config = dict(
    n_head=3,
    n_kv_head=3,
    bias='none',
    tie_embeddings=False,
    parallel_block=False,
    init='normal',
    decay_fraction=0.796,
    decay_shape='linear',
    batch_tokens=131072,
    seq_len=512,
)
Each number is 128 + 24 x the weight over its row's rms, rounded and kept within 0 to 255. Layers, rows and columns count from 0. The size above them is the row's rms in percent of the matrix's.

# layer 2 MLP up, 512x384, rms 0.0869, rows 428-476, columns 0-63
size [127 104 112  99 100  87  98 102  97  90  89 130  97 109 115  84 134  99 114  93  95 108 103 131  94  96  82  82  86 102 112  84 105 101  80  93  98  93 105  82 118 106  94 114 107  91  91 100  80]
[[137 185 178 135  87 122 109  80 119 120 174 134 141 165 141 122  90 131  97 124 164 171 138 137  94 144 123 135 154 129 145 107 107 117 143 130 147 148 178  87 181 164 157 144 125 162 107 143 145 105 112 128 139 153 133 111 108 130 116 147 117  85 116 133]
 [112 114 129 123 133 123 115 131 126 136  75  90 124 121 154  96 144 111 114  97 152 127 114 150 155 146 138 170 137 194 137 104 139 131 167 132 103 135 125 117 130 141 145 165 102  99 120 156 127 124 108 134  93 148 142 121  95 153 165  98 111 153 127 107]
 [ 68 142 101 145 145 131  72 134 173 118 125 137  88  95 112 160 109 112 127 133 111 114 140 108 119 152 128 161 117 140 168 114 108 152 159 116 100 113 135 133 145 104 122 145 118 135 109 139 103 121 126 155 123 146 104 160 123  89 171 164 113 124 142 138]
 [160 116 107 103 117 126 122 122 138 158 137 115 157 122 134 135  99 106 145 109 139 130 136 157 130 114 136 114  89 115 125 138 130 128 151 109 156 183 121 131 138 140  96 122 112 111 135 136 122 126 134 172 125 124  94  81 131 132 118 155 153 172 109 144]
 [ 89 115 114 111  79 125 122 120 100 149 157 123 143 107  93  59 114 142 128 135 111 127 176 126 155 117 135 144 149 136 112 100 105 105  92  78  72 130 163 133 137 114 170 142 145 132 151 139 128 118 115  91 152 122 148 115 128 126 175 117 120 145 111  93]
 [129 110 128 155  91  87 116 120 188 130 137 154 120 117 133 134 133  93  84 130 148 107 162 102 136 132 117 164 155  95 136 123 128 151 130 124 135 130 173 154 136 121 131 136 120 113 144 120 110 114  97 101 117 147 108 117 135 109 146 102 117 155 114 145]
 [ 81 125 104 117  58 128 131 129 120 108 125 123 104 135 138 142 120 106  95 130 152 132 156 126 112 145  82 103 140 129  90 145 162  81  83 113 124 151 141 115 100 118  74 161 155 133 128 148 146  81 124 137 106 115 124 141 120  92  90 141 115 183 127 119]
 [120 131 125 123  84 106  98 124 152 162 140 202 102 144 165 115  98 146 117 116  97 129  84 138  97 119 124 115 129 106 150 113 120 142 141  97 111 162 165  92 164 162 102 142 137 133 121 135 183 133 135 136 152 106 135 151 107  86  84 130 134  87 176 113]
 [146 128 164 100 136 126 102 102 110 106 136 128 117  94 141 144 139 124 106 141  85  92 164 141 119 118 100 106 143 144 150 153 104 156 155 157 127 110 126 133 162  96 136 135  88 123 155 119 152 115 147 102 167 155 132 135 179 101 178 107  93 146 150 133]
 [105 164 125 141 116  96  72 132 172 119 147 115 107 150 146 118 128 150 143  99 134 136 132 116 126  97 121  82 130 111 161 133 124 145 161 122 136 149 165 144 119 151 106 133  83 123 103 113 126  71  78 117 121 117 134 119 133 137 137 116 131 129 152 132]
 [ 79 113 117 137 121 152 133 154 119 106 150 112 153 108 120 155 187 124 110  95 157 142 130 125 138 135 137 152 100 116  94 145 153 145 152 121 101 137 169 121 107  76 167 164 129  67 166 119  80 161 125 138  95 104 152 123 155  96 112 138 137 107 147 128]
 [146 164 134 135 125  83 141 109 145  88 135 129 123 143 128 113 132 107 164 152 130 119 154 100 126 128 177 129 134 104 116 129 133 144 128 140 147 131 130 122 106 144 147 117 127 135 128 202 110 127 138 145 131 129 102 128 141 146 138 114 122 104 133  98]
 [119 133 130 133 129 145 117 102 141 132 186 123 114 129 133 153 118 132 128 125 147 171 145 150 121 128  93 140 141  87 150 160 148 124 146 122  97 149 138 138 162  72 167 115  90 175 101 151 165 134 167 111 116 113 114 133  95 170 115 118 108 109  91 146]
 [120 101 115  76  86 162 117 114 118 132 110 126 164  95 132 112 170 124 144 108 115 125 100 135 152 102 148  98 130 132 121  81 135 121 115 162 104 138 166 166 103 114 135 140 134 152 136 132 131 105 137 172 137 118 131 130 152 127 120 122 147 144 129 120]
 [ 89 141 141 156 124 116 128 129 107 128 133 157 164 146 105 142 152  97 115 129 132 111 126 132 153  79 100 148 107  87 126 129 106 187 108 130  68 110 111 174 134 137 110 134 153  85 146 119 161 166 116 122 121  92 144 133 140 110  94 147 146 133 150 184]
 [118  94 132 130 107 116 106 114 120  90 141 130 121 113 129 139 147 130 160 157 129 149 172 114 130  69 135 119  92 139 148 124 122 108 137 129 100 117 158 107 132 146 106 134 108 176 127 140 102 136  87  83 139 151 143 129 118 120 123 113  91 122  98 106]
 [121 131 115 156 148 111 122 101  96  86 106  85 169  93 134 118 173 137 147  81 122 132 145 114  99 156  84 139 143 137 130 157 135 154 116 132 137 169 117 123 175 119 165 110 174 133 147 152 119 125 120 125 133  93 153 123 192 115  89 150 128 107 108 125]
 [133 100 124  90 165 121 119 130 110 116 137 128 158  96 122  93 118 110 100 157 115 168 136 133 144 121 162  97 112 118 111 136 126 152 134 120 151 169 150  95 111 124 116 141  99 135 161 149 132  82 149 165 172 106 127 142 142 102 141 138 137 134 156 136]
 [114 119 136 124 105 158 150 111 128 127 114 108 121 132 142 128 139 104 106 134 134 128 139 131 119 118 137 114 128 105 156  99 219 119 100 172 129 121 149 135 146 161  96 140 129 136  97 160  93  93 134  81 127 125 165 135 119 103 105 132 132 120 113  95]
 [106 108 150 156 129 159 101 136 149 132 105 160 138 119 132 128 118 121 118 175 117 170  76 135 138 133 101 153 175  97  81 153 131 102 128  67 167 147  97 152  82 124 140 137 131 115 100 143 133 160 118 136 122 111 138 135  85 149 132 149 127 155 112  98]
 [132 114 112 145 125  77 129 146  94  82 130 134 154 135 131 156 109 113 172 156 115 168  96 115 112 104 121 140 155 124 155 178 110 161 113 186 123 103 142 153  87  94 171  76 108 153  81 148 116 164  70 136 142 143 158  93 123 100 127 101 115 142 117 144]
 [120 141  95 125 111 170 107 135 145 173 100 143  99 112 192 136 132 123 132 141 140 104  98 137 135 126 170 130 118 136 137 100 154 123 142 166 113 135 103 141 109 123 136 125 133 129 173 104 159 132 139 119  84 167 131 115  92 117 112 129  91 143 147  93]
 [149 117  97 142  97 109 150 101 110 107 144 111 110 109 146 113 122 127 117 104  91  78 110 126 155 122 156 109 141 117  88 102 174 135 159 123 124 111 166 158 121 116 105 190 102 111 135 173 136 188 175 105 151  97  93  95 115 168 129 190 147 117 101 128]
 [151 100  91 169 100 143 155 150 139 111 188  93  92  87 152 127 144 112  77 136 148 135  99 146 133 167  73 151 157  89 121 144 133 147 107 143 149 128 116 113 108  96 115 118 139 104 138 104 114 124 113 120 174 125 183 166 121 142 121 100 127 136 132 119]
 [124 114 136 143 115 136 161 109 133 111 147 104 132 143 161 131  64 109 125 142 149 125 115 142 187 113 136 134 109 146 119 155 111 125 122  96 102 136 157 153  96 122 135 126  97 152 128 130 126 126 107 159 123 110 175 161 122 108  93 141 140  79  90 134]
 [146 133 137 137 137 101 172 141 144 132  91 159  89 103 110 108 133 108 142 116  85 155  96 156 178 162 153 146  96 113 155 145 118 115 140 132 120 122 164 133 148 111 136 168  96 175 127 115 115 158 123 155 111 143 150 104 157 136  94 106  98  89 105 116]
 [104 158 186 143 157 143 125 156 114 117 102 141 101 150 147 143 178 134 126 124  80  85 104 101 110 135 165 105  99 135 141  78 167 144 121 129 126 144 113 133 108 113 133 148 140 142 130 145 126 111 129  88 128  89 117 153 154 155 153  73 132 178 150 139]
 [ 91 121 130 148 132  96 132 140 167 149  92  91 168 130  94 111 109 110 101 149 179 163 109 106 146 116 137 103 128 133 115 126 102 132 108 115  93  99  86 157 135 101 148 118 111 133 159 153 112 122 139 124  91 165 124  84 110 118 141  96 145 143 113 102]
 [152 142 141  94 138 125 149 107 136 123  88 136 171 120 186 120 154  71 111 123 105 125 162 141 153 115 120 151 114 167 129 113  95 117 149 144 148  89 124 111 137 112  96 129 124 173 141 155 137  84 138 127 151  71 125  84 131 131 114 121 108 125 162 114]
 [132 143 110 116 185 105 110 137 172  96 121 111 147 138 136 117 107 126 116 135 125 126 110 147 148 123 106 106 146 129 122 136 123 121 145 134 173 166 125  86 118 128 146 153 117 133 125 140 104 146 135 102 118 117 103 114 137 161 162 143 148 108 100  94]
 [ 98 147 165 146 146 123 111 109 126 154 156 100 123 121 139 162 120 146 134 167 138 138 146 117 101 131 152 124 132  90 146 109  89 131 133 138 144 137 114 105 166 133 153 121 103 122  98 149  85 176 132  89 146 142 136 106 116 121  83 178 148 105 106 106]
 [ 92 120  91 167 120 150 117 115 154 126 134 164 141 112 158  99 122 120 145 127 120 119 122 126 127 127 126 111 136 172 174 106  99 121 145  98 143 151 128 110 124 151 107 140 142 124 154  87 148  61  95 119 133 115 136 142 169 116 107 120 175 121 106 133]
 [157 104 139 171 117 169  83 101 110 122 114 111 106 145 130 117  92 116 123 115 126 131 109 128  85 130 105  86 121 157 134 107 125 152 116  77 131 100 127 150 125 129 133 126 139 182 126 143 139 124 129 152 157 112 131 127 149 132 106 145 125 102 155 137]
 [186 130 105 120 125 106 107 141 147 150 138  90  95 154 144  84 156 123 134 180 117 132 102 136  97 101 147 151 105 156 132  65  79 125 158 110 163 111 129 151 135 124 172 137 167 102 150 112 112 146 114  95 166  92 104 110 162  67 125 120 126 145 132  87]
 [114 135 136 166 119 117 150  89 112 180 132 118 119 108 156  93 139 113 113 161  65 142 130 139 139 117 138 153 125 119 153 122 134 114 147 114 131 128  82 126  80 148 107 112 122 126 119 101  94 106  98 129 165 199 106 171 109 105 167 115 109  95 141  94]
 [138 148  91 121 161 102 127 164 109 107  98 102 165 130 121 136 133 136 108 124 150 127 121 135 146 146 117 106 136 144 146 143 118 163 105 126 117 153 169 152 118  96 115 119 126 124 141 142 174 174 115 124 101 148 106 125 152 140 121 103  99 166 144 159]
 [ 84 137 196  87 145  91 136 101 159 167 116 143 148 132 144 158 108 143 128 108 158 141 136 137 139 133 159  62 170 164 156 159 114 182  82 144  95 127 158 142 119 132 104 111 138 144 143 144 153 157 127 130 132 121 134 158 128 115 137  89 142 109 149 139]
 [136 110  79 143 114 120  95 138 140 138 106 124 121  89  75 105 133 119  98 105 113 130 133 158 120 117 120 158 158  98 121 110 135 116 128 116 101 135  89 124 149 145 143 162  89 127 166  84 128 186 141 116  88 147 129 110 175 105 120 131 113 146 156 170]
 [106 110 139 117 150 124 143 139 176 151 125 134  73 152 100 151 144 107 152 145 112 119  80 149 143 153 127 143  98 111 118 134 142 126 137 144 105 143 154 149  58 103 113 133 128 128 133  83  96 136 137 121 138  98  56 121 121 103 143 147 142 127 154 126]
 [118 137 139 154 123 133 109 144 121 139 148 123 132 137 134 164 125 141 118 154 148 132 109 121 122 126 121 138 119 143 150 113  58 156 182  89 128 136 125 158 148 117 173 133 130 126 167 134 113 124 103 134 139 123 145 109  91  94 146 149 137 155 140 139]
 [111 178  90 124 152  70 147 138 163 111 112 142  91 108 127 106 138 133 172 104 107  94 124 116 118 141 153 158 116 129  91  97 150 119  97 157 120 114 152 102 120  97 155 133 108 119  83  91 104 103 126 130 103 113 128 125 161 111 127 127  87 167 110  68]
 [131 134 107 136 125 132 110 153 144 136 130 144 116 186 149 124 156 120 183 127 142 134 119 137 104 137 125 133 116 145 103 154 101 106 127  78  92 129 107  61 151 128 124 108 136 158 144 135  99 101 117 121 117 121 101 129 170  76 100 164 142 106 141 102]
 [ 96 139 141  62 126 115 156 141 136 123 139 110 126 156 158 136  77 110 149  98 134 176 134 104 147 108 110 114 138 121 159 119 130 136 128  72 104 121 109  88 112 139  49 134  91 138 148  94 121 104 126 125 119 102 114 148 135  98 122 174 109 112 125 142]
 [158 156 136  88 139 123  93 124 131 119 152 157  99 158  97 113 118 142 107 168 100 140  93 132  96 128 174 183 117 102 151 141 100  84 104 102 106 114 122 102 143 114 146 132 146 132 124 143  96 113  57 144 154 155 110 122 108 114 101 177 112 131 100 174]
 [145 147 138 147 157 136 133 111 125 112 133 125 141  96 124 169 163 110 147 179 130  88 122 139 140 120 152 118 105  81  89 132  89 118 177 103 168 100 115 160 140  79 123 128 120 152 125 122 147 125  82 148 110 159 161  93 119 117 121 137  98 104 166 120]
 [ 94 120 140 141 136 128 104 127  99 141 174 164 156 148 133 110 156 115  88 133 113 122 148 108 109 148 115 119 162 146 163 120 115 109 139 115 157 121  90 139 128 124 103 144 153 111 167 107 127 136  84 153 146 154 105 117  91 114 163  96 125 170 112 149]
 [138  95 130 160 128 123 106 154 105 114 136 132 147 151 135  99 100 112 166 138 131 120 125 107 155 144 132 119 113 146 138 119  76 127 154 137 182  88 128 124 107  98 120 104 153 148  98 145 127 176 130 174 161 113 146 119 189 161 131 118 150 132 141 124]
 [131 136 113 125 141 112 145 124 125 155 115 107 122 101  68  93 152 141 108 123 141 132 108 105 140 149 125 104 119 110 156 107 100 172 127 123 114 100 130 121  96 126 142 131 140 125  95 167 123 175  99 153 123 143 124 145 135 106 136 114 135 149 134  89]
 [157 105 148 115  71 105 152 137 142 123 141 140 123 133  97 136 132 127  72 126 144 128 109 144 132 144 136 134 121 121 118 114 165 105 163 126 169  89 149 116 122 162 166 157 145 113  99 135  95 150 101 126  82 162 145 116  70 115 164 145 163 140 128 136]]